config = dict(
    num_hidden_layers=14,
    hidden_size=64,
    num_attention_heads=2,
    num_key_value_heads=2,
    head_dim=32,
    intermediate_size=256,
    vocab_size=2823,
    hidden_act='squared_relu',
    norm='layernorm',
    norm_place='pre',
    norm_eps=1e-05,
    positions='rope',
    rope_theta=500000.0,
    rope_fraction=0.5,
    qk_norm=True,
    attn_scale=0.266,
    bias='none',
    tie_word_embeddings=False,
    parallel_block=True,
    init='normal',
    init_std_qkv=0.0839,
    init_std_o=0.0159,
    init_std_up=0.0839,
    init_std_down=0.00793,
    optimizer='muon_variant',
    learning_rate=0.0113,
    lr_mult_qkv=0.7,
    lr_mult_down=3.0,
    beta1=0.9,
    lr_head=0.0163,
    warmup_steps=0,
    schedule='wsd',
    decay_fraction=0.919,
    decay_shape='pow',
    final_lr_fraction=0.0,
    batch_tokens=16384,
    max_seq_len=512,
    doc_mask=True,
    train_tokens=148700000,
    max_steps=9076,
    dataset='wikipedia_en',
)
Each number is 500 + 25 x the weight over its row's rms, rounded and kept within 0 to 999. Layers, rows and columns count from 0. Numbers have three digits each. The size before them is the row's rms in percent of the matrix's.

# layer 7 MLP down, 64x256, rms 0.341, rows 0-63, columns 128-191
098:524554512508497519498410468509519507485493476500539492537530521516512538482508509530474501506529529456495501483476513510515513493465519461505550493512442486514478508494476500556482506489547526
093:468476536514503489530496446519495502498490483483474505557522478555527537452514494480528465488476529493497494520493497471512525484501468528479499500498511497529522521484499531537467531471491521
097:456487527485515523494531523501485529534462533442502497499489513469469480527482515551535534499483500454534467511531513476491453512475503463526498475471485481488488487492533501493450517504526486
102:557492460480501495506511473520480500472542503523491500485506524476571514497521480489532465530520510483436472499458504497488509502499500492513510502479486487423497492506493482502474512494499493
099:502543503490474481490493489514510560502510468500485512529500471527519486495498518502420469480483462526499531542491509519476463445518515441520485492493458478494505495467501573517488485494521507
122:506509483468496497482495469487498471510508511516484485438514505513499500482487483499478538532543547484492523495495507503519539505524500527537500529530504488503482538504517494455509494489519510
108:488463515526511475499497494482454521498501513515481491517470472492504495498474514523507533477513473485544463508486489495494481480481523491528492464514553499459542463529457505495531528503470492
097:553546510488486564438484471525488482493521527532466502509479511483501518530508464532489508461464509493473520442483493515478519493498503537473470484499489514513495500502502532545506475462485517
083:512494499528483479538489485512506511522484490545497472493504506475528512489516478504504499532505505506484467547505492517497474535558539488502523506510525471502515471487502524525478505526505501
096:508526486479497490512528501498511477463475531460514507505510550456486499520497462512453463537511473477522548480481500487509464496494509469519522522484488503502477546483521497509496493493487431
092:477503529514478499506496495448481485492488489507491493460465484456470487508454477490496479515437507442509517472500492483502557505454522495448520513490515490482515525496533511473524476459467481
106:493479503494498471513520526466498464493453487456514476511517474503479518502506486464508508508515505469483494546504494496476515500483507488541448484514523496543506490503558451437496499514484524
115:540516498515495466492491564493473504494484502525506476507514483519486468501447501440439488479525463534511481484513492499510492524469484538495514512554432531454504499515510501492509468550516503
097:499531484500510536509505538495490491491519494496485497486500509558439536497485505467497537460512498499499486527476501500525487465505514515497519515519504517494502535499525526534489487491528514
111:533498518469497510507543534490473491496495445485478497501487512479521489520518522471539508523494497521507493497498496486504478539480506491461482494507468545527486446469473500480513492450483490
106:495497531519474548468509444490513499529522481482482543458527535486478535506528502498499523505465518520500506498482487495503471506493484506521523516499452465495536526495428512502476511445507492
099:494506518474459482493487543439477458471477502511501532479457500507526480505492503537522504496462419516529469465512495505488518492525534477452512488489510469483507499479447471489486447545507559
101:493500500569497510487538506472523462473475493529484507487485456513435471467472489502500534503550537491480482551509499501509525495500441465491514462474485495529516500539479459542468473491488490
104:489501546526532543493497509540489564490512485521486530460480480483516516570523489518515491476452495475521491472506488522483526497553510467457499513492498500524537525488491504472507554567481528
094:505542512514488521532500478513520477492526469480519509522464462503488463500484504490533489467536508521504510499526511549477522535502479457526527500471520502490505493448495485543480539501452464
092:520465428483521504490473522505536504542529501531488473486522493498498504502491493506467473480504498502487544491487500505496503518538488556498498507491531506484526485463517492461516492472529472
111:530504519535485469519479524571519517499510517496502468511495514513491455486475470527496508495522477473491481550517506521498514453507518499509473466486520471509471473486500435515526494488488511
095:488482472496517460494516462526514481477535550495524540515485552533518536512466479506473480467487517504476504492508502541534522491466502468488433481516530488464484489551428497483495506511489524
100:504433513510532542522482462507491523495483509511512507501502530480555505503502520504493480486525502450469469486521505467495468514505567489543504498520524503514492507519484517516472558470490507
090:514503531476533537518499482520514532441502503486453451454484488476496480524507505514497472545533509497455505511516503512468477473534422493484502488495494562523502490484499492501541513515504494
099:478481497546505543483502532502494530493484500479469503486513501501505484492514457523462480493474536519476505515492499500509479461519530512503474498503491475449469489534554520507490520519501471
092:489524466502497504487473540451524548496521516502528514498515517541487520510522520471454496506536513550529478507499512496499516522491499554525492498484498520530520493543490464502469509488484478
105:521460468514513514478510527493495535495505500518469480484480522470512513488485501520541489509525481550497486516503493481491499481476485506562498471473471506524509484442483489524470481454526518
113:500463448507512460486531525534493513513532496518498502526534489458519481536490480498542498481498458506469494523492503467514491512467487504483536498475506539500479526479498503492511511517521547
093:461496537500472485504496489463527507490492495481483483541496483497516511477490477468486505503464516530489489520507491420462531509478498536503492511507458485497457448528498510481501492545468494
090:512499510510517502532486518477480513493518548501514505462476486480468481520467495509505525500479487502513558468510492496511448449495511519496468481508524525462493483471526480493518476468499511
097:519527499481548496550527491489470499518459497475555465529478495521506465478533490490521523552462541492528489481472500527522473509521486510456484497522486489491501474524497507505487504543469533
096:495501502491491454524526524472459465512518472533502506501487505489482539446509543524492498497500485527533501505484494508492542550481490497455502515521545482520500524489531542475484538529490454
106:482441457502532506477533513518520561454525417494490526490549495495546481504532476471509502532497456490553496516505505489495463474499531444487503494499519490524500521492514518485506500500446496
086:506494491475518519445515475459514522518497505485528499486492538511546483472478514480518547500490493537486435519441511473545500495501504462494520506481498520478446491499456500490511480535499476
096:473490516476545480459493561502506523494501460543490546489471488467500492535506503479553473486510568486483516478488506490526499485511500528453465525473509496489479539481541493505460524513464531
095:430473503508502530440467485509531498527505513475520510504494504481489453497482484505428508563485496508489502501535522481502465483507511507496505517515501478525517482482522497530501506518465512
148:481504490545462490459477486505540471526486526528549455483507509466496504489486530559515513511492476490484476535551491491509484497564478482517504502487538462508529482488485489524506508503505494
092:485524535495496518518483532488534492478500510496539506502482462563521497464551523474508491495474512534489539454467506477516496494495542522460478449473509533522497493536523529526498476518541468
093:502474489461486486505507547531489526478485552497488500535511520507440451509537527541543514520522513490549535526453495487505510456505463473490478493515516471553528450520483451436542523476542530
101:511474471528495446537506530472517494569511524496512523508492484509468533526522507469512510501489482539479496562496489525493456507523511502526551518520502502533494515528478506540520463474489447
100:454520496491459510479473488491497488505501547476547528521458484533526505470522494501496521485511482479486470515458481549480475505524491495452457528525506484508533553506499509525523502539529473
095:543493529470466487515475498491489458501565534525513488514506495468499535490473480516513479444481493515550561494517502553493493478503509489509534490464486507494494533506474489510495480488520535
088:493486490520495491461513547490466492480505511533469486465502511520481528533518492498494496497487512524482538496489504471519504473514486507524501509500486497477501508520567530481517512499480502
088:509507502500515475513473486519470492469487453448509481472430477501465511480423497484501488456459506506467445476498500478494478493478498486473484496511472506517490498497537495525508522497494520
114:498464495488489499520492470528494476470504453483477471499550469505479516516484493497452526492525530510540497504498489526495471490465507514486491472507444514525523497534479486494530524506466479
113:527506478474474540487503450524483503479489546485495513525523594502511488496499491516537464513497463476472500515516493533496512513530481508523468520503532485514473511561515497454524472516496494
103:483482460544496476490515518497500515495483498460530552517492464469495511458500521503505487490493476483461504490509499487510483505502469497508489445502499480461445452464532532549498491500537421
092:496524506464518551477503513498467535490466466513509490463495518515483498446493545468472538474522497514510501492510503487517496521467493545490501499541509509482507488513505461507510503529484500
103:521553544472527498540490500504522491473468495499462520539492434504498477483531509478502511484473540545488534497452500555496495526508427516508514549467504490497546524469494488447500528486488460
100:503503487507518528500525492509494481484478500464493478453506452491495490468505513483521457530510504509497542463510503507477534503500481505503482485468468473481502477490521500478476467495534484
098:457502491442497486555487510487515497528492520483499501468483465475513494477546521504481467514456534501531526468484503448436566518453502476492523520474498496485521507472485522560482484458470496
092:525547479497503532488505466494489506503496502520514537513525491494497460513526491529468448501541521484492513466501502514488520510543501495539488523506496517548481514479499521501505508505467525
092:491506499540530479531567477502488521472465488501531475471524493539512516506538470482545511490532501486567478496502515459564518544508497537514465526495467492500487485492465494470476516466517495
097:479493523509513522483511509495517557545511481501498484535508537521496470542508535483476523487502476527476496509536505531517538524502506493514494538515531494529498533555526546515518502533509551
113:507512516537499482504526467481501469515478535510466529529494542494486527490502492493469543501517546453482487504488509474510504486500546501511493533488458546522501513495526497473479507510535523
098:503551491509502485487487543511506493498577488554519534495456543507530520520507531485492529508521486531511493474533493475533481548494529510493536502510482513514446496458492470524521491508548498
099:522475463533474455524510504514478521521530460487495464513552540524526527467466490512542502526510522492448525480486493491504542475477528515497525490528503520512490481488412522515539456542527520
100:474509517461503492500522537498497449478501447517465491458497463507532474475536505523535483497491501502540535501499498491513529529512487482492496486516508523473540535522478512488495493497476516
099:510419475542503487516436479470489495522477498495534492463484510528545485509512472537480479536519501507541505438527495516476477511482486485487497505466506494473501474486545489504497451512490488
093:502546522502478494492486501540535431514533521532504505529536469506492512526504470498531483506452548522510494484520508484513510506502494529524476493443508493497529476539495505529538534482498507
099:518458481491516553515508467494505460539489474455496441550516528508443496552496552485502536520535505522499484514507504540460516487490486487516470492500525524465466476520499473512469558488536482
092:483521516452474474538517500520517495544513503500522532526477522483511504545478512496466471446490476481529521502530498530488500501481522542491537509544505539511510532526467532451489441493510460
091:468491513502515484494470489476509487536479531498471560483549507526489475547536475504522505509526512485532492523513507539476507520469466538530510531555535529466501516495540497447518487492511553